Weights of a small GPT-style language model, trained from scratch on English Wikipedia.
Architecture: learned positions, biases, tied embeddings.
Each number is 128 + 32 x the weight over the matrix's rms, rounded and kept within 0 to 255. Layers, rows and columns count from 0. Numbers have three digits each.

# layer 8 MLP down (transposed), 1536x256, rms 0.0937, rows 1194-1300, columns 0-63
146110161155138159174126128115159148137094111131126126174112104142117166126106162111098121111103133148131110141119122066115120117107138129157118104129130109134124098140160140131140115173145176
135121162136039135167125107071064101128094108142098183119139151137180132130090095130136133148128128133108079089147138116186123147161155106153181177127111172212110148157160208113162162099213135
095127088111156077138094083119075092111116142112125151135112136174126141159135128118118155165136089145082120125105133145082100111143106140132073152082161121156152114130164161123140121127116139
125126182138144077134089137116160186161076203160093105074114113099162087111087097148128098139087107143169087152151164147151076161162151158116069131144112140144169130180091115066100161115109120
142120062195140139176139183109101118114121054105104108107118094155163129111120094060119091158116112159129145084100148190161172110141086188141173122164162136161128163161080120138127130131132134
127136089095143099086107171102119155135149158142179090152145143105182119138125150140134165164049122152108189141100114113187147123162141075094136174129072131140124136143138115197123060162144117
128164154112156129117119148120096137144121066108100159087133158108113179100121137110153148100151149074141144131137176125085115156110095148113144141128091137120116134144168132113124107161177106
070117200090091136196151166076062107162107113129140121169181185181109128135162093149104151136114084073139131116128058115156130111161089142090120149125107187138153128170123119086156090146061157
120137084074092168124123118162137122084133152150150212132141135143100243140113111147092068070157112093098109098170139183141065143114131062135135104090088153172131125131152150116127123156070135
086108104147149125212117122152118121105121132143119115107100171124177117139101146092121034153149136100098134103150139147099124119115152138212081100155156118110081119068133112124156102152101179
121112145114106169115083127173134070157147183157090127155171110145125094169119122102189148132076112084162152101119093138135090202146072078102100091108105106135089114137159078104120080074104127
133124136089132135112124056109109068145107186127107174132107140146089053072145165110155155163103157124117128135101090112123153126111140109101178143161109109173123216124070130120151143131143136
123125144116148073108151164150127105109019104090129140155154138144108158171110090167112134126198139105168065105079042173115140137076116143132132116200155135140155205077104106174094089155138173
164164088102105089122087146140131095197166106132109108175150079149146120174112111125179082180156099088165094149123129164100089140099123123065105138096077122125092135115126132128096111190223073
125092106052158114111180191169147080156179170113192123195133131101117112126132119213097175080155151120116124154110097075123100112108115116125055130124140170099097169111132160107129176172092168
123111111102167178141082132166117147131129132110144109127111161104113123122124161078156139123168101138152157107142130195141128174122166134129069132157160100115126092125136088148149125137155155
127165160119142135082110137089154156132147111150104143090050142105129110134113125124141149138127158147109100144115074176117196102105065190165111190126158079195161085165149143124126186088112123
121134116118112089111150116141107138126140132051135111117141076102153160110102128122134165136160160095073136112096119081125134159186163167116079118143114174178134140100140160135102157165161146
109120180114161120155177077165137178130167142133158151194025079083032064135110213146112130129170091071086115109113072118107120119145145132117181214124066133138093156074091186098153162163093173
120164098129102049057117119104127162111179132133200175147120043136173179156107137127162154133103133126080125170085127154137150104071130107132142064179134136128106175171088032094117103098118112
090107137139157105133133161121088174156113090128127199098106090130100128094128158150155130172155175136137117088109100084133090151129126043089107145149105101086074108103142055173141092129140160
161158114095149157210151100133129139110131142075077175170129151106156105087139190095197123174173093180095116094118125067098078106139134154175153162141178148160114099112128124153143075115164185
127137128131138142120108179158124117108156151106152106164174088125111159095120121092167159133161132122140119098129177071156166075107143107097129078143137132142116110170139150076139070094167144
112162145120081066131133195087164103109141141115123106200085133108089104092171131145116084190126106089121095088140169148119192179102208111118107134064150182131115159127131097120183125113145141
120125107205094119131171062121086143089108136181183102067132150145095139126148122132137189148148098149147189077070082106173126097123144086074189040111140143122146113112085111162100111179109065
051123147118148105168139079095134144097105170086048078113105128098134134136165151114113164066191163150083112094168142189145182125148131133152096124172096091143186105096120179091092091109125162
126158127113088143078135122124109125115114122127132127122094139116134109059137122118160124151082108156161151128108129130194104121120098167095108131115128121120126165118130164143080150119078143
135065140114120156147149189104078049107096135123116106041094064125114056113153129141145120151105120196165102131199107157093236158145145144136119109101075183105093137149154130104093115069176084
151083122165160129132106142154115103121108142133123136130123047121085157123087136172117129152087110141144160109141145122170115120155130107060199130141114145137061152110122093203041157119145103
141084160043197180096159124111065122156142178137100108101116111133113082122083076124109166105135144121165126135100036137106119156122021163078138177156206108158129155131108140140123144136101182
165117161156101126101146141112133079130188106167200115090165127081105070148152113122110118117163072096227094110136133158164136111110097137145096124123121150188163190144172071099110080089169109
149113108165102088135157135078109125107117167178128145078149106090100126115133078144108140123122127078157071094171150100151215175118141051155099193119095128159100161111162088132080142097113143
142152171098090104146155179098125078127109101119158110150164089117099084099124152140136061157118106148143121154137144096062127103127116162116135140163075094184109128119119096137110114186147062
150135126097127126169140128172115116175127164172085177132118080172155115118102154157162145124139139068110163116141099168132090135148148172168118136177152126193112120158136138107173143160070141
132115115158129121087186123118106113120125185123105165158088097176085193150160158127090144154162151148098105056140074116177107153152141115096110188143183103070139131111133159190146187098145217
082108148136084188095153117097125112122108074155107110109142158152131153088121103111144178136155142078145168138172138145124062171120097121075101127093140101111155168142101097161127085121132140
132118123097159126141133124166119130088119157105063131125140066113134070118125168144164148137172127131101104129083106094127147123157154127114119147146068137139162129154163173217146163120096104
143106138106082177081126127120107152135175167138087142133141192122153139199091114090148135111115115174150135114129130130096152112139053149099159175121095103143053123129117146148145092084167091
108115084158109120121112133105139095077150151094163130093106161191165153188136155155160138102131134127153136161176162107169135124132164163111159137156165133158120123115107157100162156094116062
120102106156145128126183125089082116134139132117153148138173148175099161105174113137114106104153134092139124164097166106173121144122153100086131162118160162130143115137133130113159147171111134
110111156171119085137159094108126101121138143120103157111103168162132143033161171116112160144141126095148109106111175112132145143113125108128238102122113103182114117154119129103194143143115104
155166111093161151143123090109127097161106168138098115156125153130143145103156135167094134158116132097143138119103117136109137056067138116125147154079130091195097111090113154131137153077130167
181118174106118147185137092132120132123129142116158106133108063129167166132110136196131155110142169107159115109124129098135155214127135079171124094118123117155131095126070165115161113118133161
114116149072141166132152077171150151084121133197120094101140148162158137116187167167146096119098160124097155167130168147112176099177176129119175163115109125074137159132081111080117112166091138
129134145142130112110164145156160118175063225108118157168141084099134215135210124127143145172135079090143096102163131103142144139142116166188151097113108098075076163116134162128155112178186089
077111104167138128130169084176104121142090102109115113147132157142110114160140101104154124157110179158100112130107111074110130107134143120134150129115115141137184161127068138154130123140145114
111132129150113173174137114131168172101128086120099108156064098168143139116127138148125135103127147134132119132151119128099120131067149150152147191124134050157088142124117118137086138116128060
167117164177077136156123122079124131168156140126137092129143148107175152150129136114176120108135141113097088125147128096108137141121100155096106173108139124145149142153153134124128137142169045
097133108169159096152152139081170089128152147159108093082168094120076113127139107156069160126110203100097119131148135191133133136159156242119163082114125131137154092056159108057057132114184120
114085136142180126188131180142164109176140105125114093137124114152159092122161086110148157113085125142118167139152057121159150171109130116095124133107141139131129173113121100060116122164157141
090137209087079118115122163107114144136156212063119217096179086138087150128104140131135095077155178095084160164213096113073166115110139134104157127184107132078153113071076115065123118089117155
105153157141154094166128148115116105139180130142114154124119148108173162109173139126112046066124084148165113099167079127139136154114091112130120122168122195112106117100080123093168193146169139
178146106103119151150125145120157088124163145092106117171088116096182138132066100095101141113198105205159141181163106215138154152074188099164144110132081127098116118166117108130150158136170161
171121109142156152144106110112100109000101182157118132137118066159184086149108099090092084134107141181126075103149145076157147115129159150147115122145165089117106128127104067136151083190075132
146099173157099106139110134178096132133089128088169140090175131094106179112135099127134118065189177182104131072109129100189170136128124167166161110111131129120112157072084110224159110079168170
139114183206091108150114074160063121067114115127095107158071120080076129133118212110124125184096105118158069133109107101121152159130133127103072070160126153161160081162114100136098185121089129
151134120097079050158112118158158120083113090119157154175174169146143087070125206183190095142052158148157124108099173175138085102106140172122109160171125145073152119123060109075102134150076074
083141129132126113097145153160184144119127150145094189131125156170146087130119179138092120094132113126127098161164110131147086131109157107160092141146077092130148135154140168125132141108158162
135165145113033127106149061086098109122153113138084173144136130183174084171129142134113102098060127104202139082141098103140101134138118150093214115164199148102147067146092106124133148099108126
139150078204157142109098151168132115137101133135147165092098073144134094130175166124126181101170115109119074093116196122113112115131210109145103175142145146138083105077091121107099095172117137
141117090155188124130205133099145162055143125189114146116113165134100126154139110095171123130121180121158152135135123131078115158127110139082139152166123102140162163156106078095154104100125152
102115081062113144127182148207071127134129182111109179150159123112141093097156102094154151060089130129146105124132206107128104125113102144148075166151129152163097072151104096194115117101116066
130103123165089140063163078191132117120142202130050125118171088165143093064161154123126173114133130170051108108158149108123091040098149105102132073070122071113114132153107123127112135104156157
113078153150113114114131085121175140144177146160130178102109163153091124148091164097103144097076148141139165116104138177149077160137120161107121157163127140134137164124163106120043147145181136
153133109161081150123147049182083098147165115116111118181112084123203130138099095121090104109101090104113142110136164131154116058107197130159163165189131105136169176084093171160127123132111113
131099086095152101181146042120117100108149198147091123110145178119148171196064110207093106170124100186075068099193100121134126130154124084090113127087115137149141123148146085136098127184090117
087106122134153117143156117139076137095062087209134180167136156117100070146133088145074152154069096167091186103104087124163162136155126190180143157092052123142143097089115145126184111141104122
159171134135143180151150130117170130082130162121080131118063105125158053144141183110094189130108104175191148119142113094112155117116123123140159166099069117094139148127173168110105166112149145
175127130108070160051131118148152132152141109114096132142131135136100151151062168144125130131062162107060159126083108119108112071124117148128074126110147125158190139184119105082124145156163156
107147093116141133168156082197150145139079118101165052145086127144186119090061100082155109069128136130109202125113184108145125101178106164080108143128106142144156131110092067176108167166088130
135119142162078088141137129075095092120104112127126183127143091136144137090148084141148110121167139128146119083175152196051062124152141136094148147113144097077109156124165138151126103163164109
113165151103145128152119061137102130156161103130126152119102143092127148118117079132135092140140134124129120113107140131161099123148121140101111145129135123102142126129116108106105161117107156
139127109077122086119107160124140147099111120144144153170152152143097106101114135144111105177133147104113154104131147154156128094175073078096147111161154103101120167118101180219148163031182172
134156078164183170125094130108098136146120117094134142121126105177136147166138074160143106144105124087119149138153149167123096124137128128113119114119134116141123125141180085128158117136133112
167146141099189142150136148098087158148104133118163124137178103126065147166119197126074115152124068070172166138159152168135130173090108137138143206159143140143109192110142168123169110088157070
165150085061138130193125139129139146122155152148147152130117144114165144113129091136122117081150132137166104138190140145122150118122111073219176142116099119130122132141080094087165158152094150
067141152142074122130041092140163125117131196125114110111102103074157064158084162132145128149161133080174140100143075182157102121162153134166098121074100109191117121098141105105186112145148216
127116130169178142105143146167124192175092118103153141087142149134138135112177091104058102127103163086159130139142065104159164066161162138121147144117062150138093131101136159171153093189184129
166123142150158093143106123136125146138119110135120117194099156096142135156126113120146129094158107173143148146115110133161173110162109096097154123084054175088074092149109103110145108065132118
150106093169105148103176130143143101175156182099138166093131126159121102167089154167076122169134117132113076123161153131078115170105194169163086156198172119095120151159165191124196102132157158
120138205126141099122108167119134098132157182109107135113145106087139125078132152113150115134086158120138129150108173055154160118137168146173083171135174087131169165071155118122085165151121059
098127137189146144131151089127144089144093147094071106126142144121153116117128160035133113092098150150157148133121143176097149132121095142127178158150139145171123130128134086139099114101088117
066144132059145138110112121077087124090045149109163147145159118129156095046147116095131155149138180143179125156146188093112130174140119141100139145152139115167135161168131109141185166147160108
141134116110159121137164164146159106122115073097101112189151119173114118075136094090089129141129116143097154096170113138106148131091160082139133092153150104166115159141071137104090139140136180
149157098139161119121132164112152128207103133138131087159087115046141139070208115134132147134068124139110062127103083123153133134094159177142147134110055193144133169117151188068178102164143116
115088166134181152168119072157072150102125108148150121119152129120137194052157106189040207152187133152194190137086170087115201123130146125111155139112096148103077102116139137118159095079165143
098127120129123171122056098105155136040144080119094141152072156128108140112155116118139109154140137108105149059106121110151146191156122098131092153165103132107149098109178186140115069163216146
154153131057145113104125141119106118112126138137113133160142088117104084130138130107103119079094150145086108101118138148091096099154077130108159115136091163083105164184176127092082098169212127
143110108152117128108100092120122045136128157138127105125157134098145144177169123122137116121145148073129154186167073135129097106106137124081124120146101138086125155132129161152109125100115100
113130104124124108151151106158118145111147180147110122143136156128152182107111122137098144159155134128113111142125080169196195124126123141177112136192157082140108169115113122206091109209126076
168119123119139186175127100125075138061151152112131102126068120154111122131097151197114127136117119085111106114125191061143107092110160103124150250132109174046134141128216121192110103144087183
147124130159186139177152128162117125081094210107052136116083089144150166201117109124128166161124134159160158148115115133094149090103124153144095145082132107147110127105157124158128153166096148
131142172168068103175121122165156154062101161062154128085148156108178138080108102149200146095133133163086220132108084150071141092142162104168207107145124185143172154151107167176147101162186183
101089113127136120114114154092070140089113137112191130139153136111136100100125220097116121107153177093147080130161193131129142159126106129109068162090177145155095083138115152145111135098114160
170128125079127187093157103116119097147153131082109125118097075100159140205111188156112115073089159105182156134158126113116099118126137190162202160199096091120107122129044152148201104105182131
198174160119093133060087163090130183075143112094135113157105135129091044133116126144135128112139163099106094080132133155158119141109101174210098120057125067077187109191157167115093136152121142
111147154122133133112120136114150102110123120114118145128145146114143173129117121139177104127128133139111124128122170121122114136130139148119096144144139129122142152136111121118168132138132135
139176184134153124177137109121150094120131131137135113112119097137183124115173096121121145114123168139152182164127150137091164118077160137175163067111140161133113111116160139185124107114155122
158138129136103117115105135133131111131108145170110127128135145144131096145116121124129127143144135147150144108162135119139120096120130126135111126135115096091152120140125128118127130154119104
124091109069105132132129157108133101127181132082171122100112078115132121091144137120140086134115147161153101119075140105138124102111121151103153153141125100165123164129138136143106120174122095
132112141163131167147086133146105112148154120122142114129135073162121166090109159158087141121087092136201075176144088103146109138084171161123120144118119102173173154169122159140090134121112073
096039133157110171115127176157120140168073142149164095143119120106050165115149174129037143153149131116079112127151094116075121130071108096065147113111187139131121132104092099101128115142086072
108138123136120135166079096119146087117153147159168142133201127147129160135117113100107135115129159133125166135152100143114112092164118153121156115096086150141132160110118096074071148095163172
183166150084138136193097143147098089134090208140126096065140152090165101134148124128065119196122051135171106088141159166143160128086038131139132132136165144132141150169160098155161095127169129
128115139125099095124101098136154143127167140149125088118181114084087140142099172170124121093149183166143131119141097076131110160150165117109129133117109109161139152048126123117166112105107154
172091105106144123135129148117160136105127203086158099182095113063118143130137179099150149158166121129152158102151131171141172081096149121111172145139120131160105116188109117133126129118134072
139145143141098106058110057163113094157094102170165084137109111195098095146136153088074136100100102137159088133140121183096067125117151159090149080099150205096142144114175132175124191124130131
# layer 8 MLP up, 1536x256, rms 0.264, rows 1195-1301, columns 0-63
096095159075126156156183155158185146137128169179099134118145152141143127094122119186130139145111067084086174136144107143143142086116171123143156141201116178085114158117224081100144144139109103
100163146149131097093149124149093105136109141120121085149121074135119070145141095139109099099084132105155086152059072117147141133117119137151141099131131130125133134144147123128125137104133145
117158115077067148140107156124101155139184169087132122155105145122118152096191160100109121112109084165139173107193082142111140157116155113075166150155141138111155071078115133175164137086147102
175094136109183080150140097153158097111124184128168204186054151110161148202102131170132149129123160174140131136115067167152082126090173095180129114116113134107156133134151141175064122137196162
123156149136171162198059114188111121160067112145163080140066119153090131112102098084121069146140146172168130159172132136151094103173122148144169072099182165161153070162121169127100160121079126
180129127150126116121125111119195136114112122128084130174140107131146099130126164124148102114112116198118099157154095126127144078164160075137139077114136114109133130128095127145133146136158110
179160098148131144124071063125138130141089149072185174155139154111156086162195120141113081114101153176149119167146110156111219130120137114109055072133196081091143157097188110057119152119146119
085087166133146069103101126150145104144118130120120060142059168157210159101109160095178085095144081198143124163051195060051144150135119154224131109210147102052113124106134126092113146133142083
156162156172144135114097164128206110102196197121141109146096110126144176157139109136063133079104090197191130169149127070109119120119111111110153174115101107111121120140136090160128094079155110
089111147140144118099115153077101147158086104153204124066036124121137163113172105110139159108117120135147130127094174151138163108155120172122200159167086104153165123172138119065125111149174101
190150119113127168172113125127142106124137123123155125100184080106153122039137143089061112156119141131147118126157154098204097108146124133124143104163111153140109131159198121081191079185176213
095113124142162206128122118152101135133126180102108105126150158032156208141113115129110090154108144097123135148133146093163161114141115101063140088111106179121119165123109124154161104110138085
149124073119152096071123071144129185130107171109106131207154145197115161117133162134158109125146074136110112137126189126144156140100148144099181124105132112077153126027105198172099109086176115
149109157160144110176178137149162115074115150139115133157112121137072096138143096156118129110096189085144048119183112102144138095119111185099159100166135133121121102094091133141115164132171063
100155125152137118123116147150152097077170104165113156138129114066107114155109127163119099125099175132161123149121120146085121121074054128129125163126137139144137116101084125117101170133105171
183101144114103109140126168144161059159085158105141175090148135078151130141125092204071141128106095077132125131090140146063087185143133059111121081070155195185155159157098137118143029163153104
197107119116153157141110177179120122129128065125147134114122114159120153149167134140131133075104086151139099154156133128145101172086126118155091136112177140140148110142166109097133196108094115
107128083090132136165129132106136138124117108101115101131168156129171155192115055117127113080151189173158121126123154152102167142137119142136109144160163153156121105101185111129122120096083101
183143135100141114090152145163147099116095129084074150115163136191089122088127195168128123087104200100136170125126093143122149133135179091179112120180165159163115106154149135172070189089104095
153169094111059173089162163166118066113175140106107095172142105116165116171123115147168150084117141119128132113153168137083123125174124152114151115098131086135173109133106122060099125084111156
102164135125161113119102115092107083101191138099090113164123157090097145099126124099117156191126163165198134133129129085197117195141133139094070137132086127146115152144129157099181196109071158
132118089072118161108190184122107150118141094109115148121137135147137136181135100123101116149164165164161146126146110172143137186115138094120112142124101137130128141095080103129082178128090116
163159201140106153116085124133131089123163115136162115177139165142114132077135110145167130153140126134153142124121108148165159149149083106135134123052143085156115172101094090087102099052107157
125139112184135139177098141173132171135110138127121103126165116173200085100118188110103078121117113160122145129115172166154104131129159106148148154219083168106049099150132182131132100165095093
200131148085109160065112070126180143136063144149148163182193140118132190084141141114079107157118165147171091137154102154131123155153125152096126048113114109111147120198152116171139078090092119
121156171160138113198084121128165174171119142105170124126137112121102165185157131081075175113149122122110182140117146102169096108153139091134103144125120172069122133113105185118087194160163146
140128159117138127176117170150122120180178174051106124144123146169153180098107092142102133135176137137115163125124165179117170128128092099141152149123172175105178115133126188128138078182173128
133099188105138185136129104108112079147120137120117116143132105174079151123123123163105069102087156105129133108173157134060137181184143066179145109104098107162159132150088165132162051107108111
170140047154145090162124113122127224174182087132115149176096120150109122099113216098124098120161106119194139140095126168150069090137181134127080089171164063141109178208088154123098103165140162
113164100049114090139183122080172146134172121085097150139171118128092138115117254124121160149107157147118131130062137072170122175157165085124178199106161144169149120148125142138131133100120118
047097107124124114167105079109133122138140058103101167139111153134116126093133170106136121128141137140145140141129133135102141103100163127109090139118164135132181151138121132091084138112115142
156126102039109171164083099108109131204127113123120120108120121143095111195095131123170127161087145177147109094119151117101114160130113146110132147175104115058137168101158146106088089107151120
122117161184075098154106179091186139099128114089143089096062078067130120177085125131131170091132147135174089150088129144113105124147105142082082099131140128180137130135161114108078072166151094
160123161144098104151134124163118141093099066154110149187128135061145151173175128092127127158140090138124128152147141122089111135148161051141140128106183157093119095128128167120164134120133133
119109127137113126129102144148157141124073105065103117093105178151156089100115092101112101160112146105090070123095178118067121159104146046126113073141139173161164048137133158116158128129128107
055087083105100154132097138138207151130132103094149123110135069105158188140119108108139167154076118102109122138146132130135109162103068082107110141130152118156093100126115119075114151150114112
221079169115120112105125116166116171117116126079120192108159073115156121126129133173080097172170118104091148180094090085162171068117160111202138145078137160145174122105145148034106114100119174
103130047104109186178151161190139130161074070129126097126133146100153156129120107120078133125133120130108147099113127058165111104072111169105130149190097158176100120136109209116098099182156119
143167104134178094138110136174131143099157146133118146070157132121158160133074146152131152140143181134078154173146061083096114082128130151154085113147074136124166103154103092134134142107109111
135190150108153124126098136100147104108165122092184132122133126115157135122129099186131098138139156118166156196107138126152140083111144174096174110127197093094120143158137116101145116087147128
174138114151066097140135155177132144100120108148178098143114081148120157127161120141130173108163073095093098094182131061156137171145105119089126065137116134161085167155124145144150179157133147
149150135128145157139103133134190127122098182146119137157132187120129135166119121044094118193171093150157146152134166117092092068092173125193103161163111184181128142087127157097119168197146171
153148104098138155129140136125117146166169156123141163143176192128119146107172065139144121167092127165103089123112089159158096213085117135159094058146161104143080095124122100139155137099122112
066141157112147172183086136128099195152138086185187145088125106153166155167105113122152141176122116155145138182125132174168127113212150129118110084118122139071105173123127163133151141119099140
159117100114152150132110178136101118147095083198104109127117153145166159140097102130152074130143153200111132107135129117114166115119116096071114142175127160078100071121164119153128122108172173
111140080148070111117130121132127145122139161102120106140151131102147100148181116137119169120158136137104110164031161078148124102146139122146158158121082175170140170134127147115124110129154098
123123034099168128117119121151105163112131114129120143136152176175145078122094102133103109116143148161155171088106071160114079167118147162124132160149127184113070124103066107102139116146150210
068116138141118091125122121144172115099177076140109119102107145175143139120095186148142139137121143107173173164097069115135102215165162104200162149132083169110057151129096152177157146098181090
154090104181139148074150152150148114091120137123142145100062143188128140145096090102127112196114168178137101114141164133144144070045092104094153156130142124151050109148105151064127138169136074
137129189135162109111175164121105181153116096106169151118111146085120111119122151134097136107093096144113079127069146107131121115132137084098115100153155146115091108178153097121126154143177089
093171155159128162146095131105097106107116050097164115121086072155118153124097153092165126139132182130126136120082122188162135114103117128088169072091117141102153074126110102110141148119110115
189122090138055088127152118111188146163135141171096195152104109182106110070116100055096080151131106151103100106130094134093112157107124143024183167082100146124097159078141094100154081155129138
125149132053156094092054081134096103184147166107121127136147093121082075127150134107062162109089138158123130144167103141128102184153143138196144114134083170152092162137059147149165139122147161
114148147098157137116102161091145131127147112082155150121106145105148130103147152141098112104090134130150091156138162116104126100161126135158139129075137102129099135124191131166156147163125106
091092138123161121115093155192113109135136128109173196118147128145117143145184172145109128103125058117173171144132145113155123095096152080173154117127183093118091140135112079100091117097099134
125131145183113088121150122088096140116146123149158125160139189138139142099107078131126133145135170150064049162121105102098138143081138124179074080225145128158161122174187136132178130139124066
115102164137146119149130088142150140157182078150162103117143104133118135134144139070099151201086128109082200124115065174080151063166161078135106052103107111103100068114155111155113108172065108
138125136053097106139136147128123065127064152117134101144112111074081099153152137069111121110104146075079097127162157168111112136140168140110090084167169152133156065090159089128128117115134095
108150157126051142120169079128122129159142142068110114146132171143127082081123211116146155123168143167177117109158122153086163097081130124221091084135128098126183170183094129081141151128095098
097117166148066147130103160084091105136091129127154112165113156136153116113150126125084117098143079179099099157127110080173116116084176140163117135115132149093110129151161113138127168141120141
139082055071135168134151137160125119152132124080125086058115162123137136171163133135159109153092165116094192140119153108072160186110126139139150148073113097131129092169148114091202149172109124
125145153124133176094114112158116137150201188152136138158092164141097130146146167144156061116145080153104139177107165135169126122054153077121135058159141102099082097097137176146099086120189125
150106122122095126129102110152130153163070107110164147156141105145149148164080173093166086095097171095137106156079083092175110214112068144133103163138124138139141179143169139107129123169081160
162142120086113121125123107118195126122152178123095138083142154154154143095119100124136110112085124193115113175132096086119153106107117118129182093159158105098069053126146138190108132102114114
065149150147165100157126167096110106057143088130112131097154146122102142152143164139187113158109165104151109158155093146176073123143040140127188145160102118103134152167121145075126084148164139
141071119112146099097115137101144139143088140111174060110099148097169191157144146182100093089156102075168099195106084141128101122136159165105140074101194098146130148128085154130183167170128101
133147127157150118158149184132232091113101163066118126108124123063157107116133104091123163117127087111095214173090086141099129137145127142135167114143122122149147148150104087129110162082161079
138120101137121057156142129082106131151121164101099143096101136115094119110141122157149119114123061132122110148155114107122156125130142091147160129108079123129112107104105110158098122084084114
081138171112158117136123119171153095138150137108067148193113105158124117064144146090100093138187131126113163182163151170151100153143150136135105138108146110147122131110090132179205029130119131
137114135096138161120144158167172145188201122107121100216159204106171176128133180137170107109153162081088111161157097086182164130086099132111142077098091092142118191135072167108157138104110107
133159088158143153124134163185140099164115081103145116181153124132145160136097119190076142100153114163120112141112142128167134090171137169126106137197069153156153148064133143147134170138148091
129067135126144077102092100163104158087134177095117104113113173107067118139093161088155171136122177109081145181110136117071132136099180124200154150120097156116117127184125116146165141125088106
161137125173067141135135132185122097101084091132157132095117153180125106089131117083117141107106151160168079155151142146135120098123158083148109161172158125122191112153124124066104127132168143
135104130131157146120150114187173084146121140147136208160143145111151132123094120172173151110087118136075141053193167088113167090086159097106098083097141065150145058158169133090174078143129116
180105125191129165120151153162163147128112125157113157123116142142116117113153116133136160148161116111133166170085089075079069168120160104100115084132114053183159157184115169114125135093125152
173184120076060129181126143109112101159122020140181078135060168106089088128134120119168108110119107091068105162150134128082116135075084079152194130112196125149111137148152165097136097145065158
093118107020130126119150142131111160151121163055132162083111179159094141081092107155142110120207168149153168183097102133090081116107145118137086107162106153077091115097140105108111120118157113
100144133102116184165114152140122160080113139108182121158153153138062099144170210124122123167107131056102154116133134126150120186102049131129160144197066169121047099083178153155094209182176114
107134145168096105136172113106170066098111124152100140107102130119130126102224150088135109077108190117142169143141173148105085100153091108146147136071129136098086120126084095145107089160139099
173071145075116142110178158147120132137122079107107135121146102153087140179130082122183087067129112147102165078050134135092189168129173077073161160102130140135108093151150178085111152157098120
104132156133103156121118117096089141173177057132167158157194156206134166121082141174140136192130154150056140130132159092169116194148116124177091116165119121086156145146075128103122092140190203
085165113151190047107132173102153199091138085138192185147139083115159115160166116090114092130119167148099137113112081131103056178105126128131126117128156102111119140076125098099174116104087117
101125129117119093120087121146092123143126140097142126091133181100174138144111137131127112146137098121144058129105114094124106156113085158134119167124117145139121109143155135140182063109153115
079108167142107064159182128190105117065105142074091196140123134139146107159090112130118122092117101141153143150149098162122119146130169144182167143138255127150144130132095142130123124103134164
177134129109105124145154157120107119120080119125115122179142109124093075095130141109166124121121126145116163133103105097108160121116121104179123147100190170166072160119119116086148146121112146
190170145112181096119171137181229086100104164087152121093154058068161148152149172147094121162160128107132118139122107168049105154132134089150121150091097119109099143125055121186204167178130158
151080108093128186139171203171177105166137166128119124087072096086127200108168149144176109176142151114093115160171171112152137164125135086212145165103145115118124153134099144142143132149097143
110101161095084132129088138159134142134127031113142157129128148053137104063138061146120119163169121173131025135074108172105111144161122128107120121130153109126128124137122084098146179170127165
170119121203123187124137095158174089111129118112104118159093136100116129183097125156105147055130134125109075108113122072118160129098208129177118154136110136154106190115129168079120066150124105
143128183093148090155138198070124075139141110073141134122160133072143121119073121031051167165121093150116152078123153114163125148107142113144161138102186118132148111154069161093127103135194122
111092047081171137101094179156179151121103114099141185109115172173077106103200121098071111122161090127143103113096099185163146097119102144119154095131096157108067122118080107153142098114130038
132123102133156109136148172149148177130143155143127087181107151119093106139137195126116174168053127133142118129120131082152135116125106127144153114119118121109141118119159144140132187178159101
137083120133092119130167169110105118095130125079162185101134143162140125138128152169132125065165093087103084155101156126061139078130126137138154133111106123195079081163115140139178155113133190
129098147064084115131156187114106145076131091147156131157058166174115078107136148161104123145079155100167106108145113074206121143106059054103078078143119181147114141105153101169101140146109107
107177075155130071110122108146077107142149111137062125141098117169109127113178133100180167128048130122154180040072139141144131175143121117109087166107112121147100079160129161182124090081163137
162100108143113171192092084139112169122103126155141101160140156105100073157079079138145189113072180124198155116133124102131168108139144053146081177091134082154179125154137089147092115093152140
117077105125140116106149159135072145157142119129137141102151164147072140129112172161125094130121127128127068095147105090151075135175123113100096160138105077132131159161116145060099100103081127
198108125131146156144119219116176087180133173162167130176158138156116122169110141125097115138161170121136164169148143102150100101223207149119173120137101098128133117145125107121127095110096072
084151127099106108151193134137098142113081104131122140145163140129071119188178154100162139128113142078139153094140147115083182185104106143135115106109152153122133149158122117195191113080163103
135166094152094152126113085163123100189137056115180131139131167093151068117104139070124105107130206162133196118153144174149122074164082149196140186152115157130153192087109116092133185134147129
130090101127145124140105181142124075123133126077076142136172137135163103136131124076143158197083137115179124099174136161148133141181129104147113169103126082156127138107106197106146169150121113
096125154091112078096171117122116149215111035038103141122112172113137137128056124112208158131185131104115035164086128055135160095033136115167112138141232148101166119135123118133130125103112124
096154118142104121111122112168147099144114122113102146092121167079103118086168146119064145150146148092192142157170083150103139123093098089156164149122166142124135173111095152072163097138125153
173126173094164125114136112143126116101153166089131142134141130170134132101115111112180168159160118137104156128129130138108136151121104126114168113093125163133118168106115108126180154094165151
094095148117081131153191140075132052190089121130106147144178116128160127078132139075108179149114120096142108123110106131157092159108081116101098131123072096116162042084128111149130166111139185
137130176142141117113067092082107095089119088107159112120072126157127131152094102087135163110163121139113083185120159147166146181161146095119127053098071117167125154131167134096139149182140084
100085150098147132102160117171130079170136180100151136168072103142150100114082115151056061149107140155152118154255112163171127127156143083190118142102126083143133051166146139155119082112112151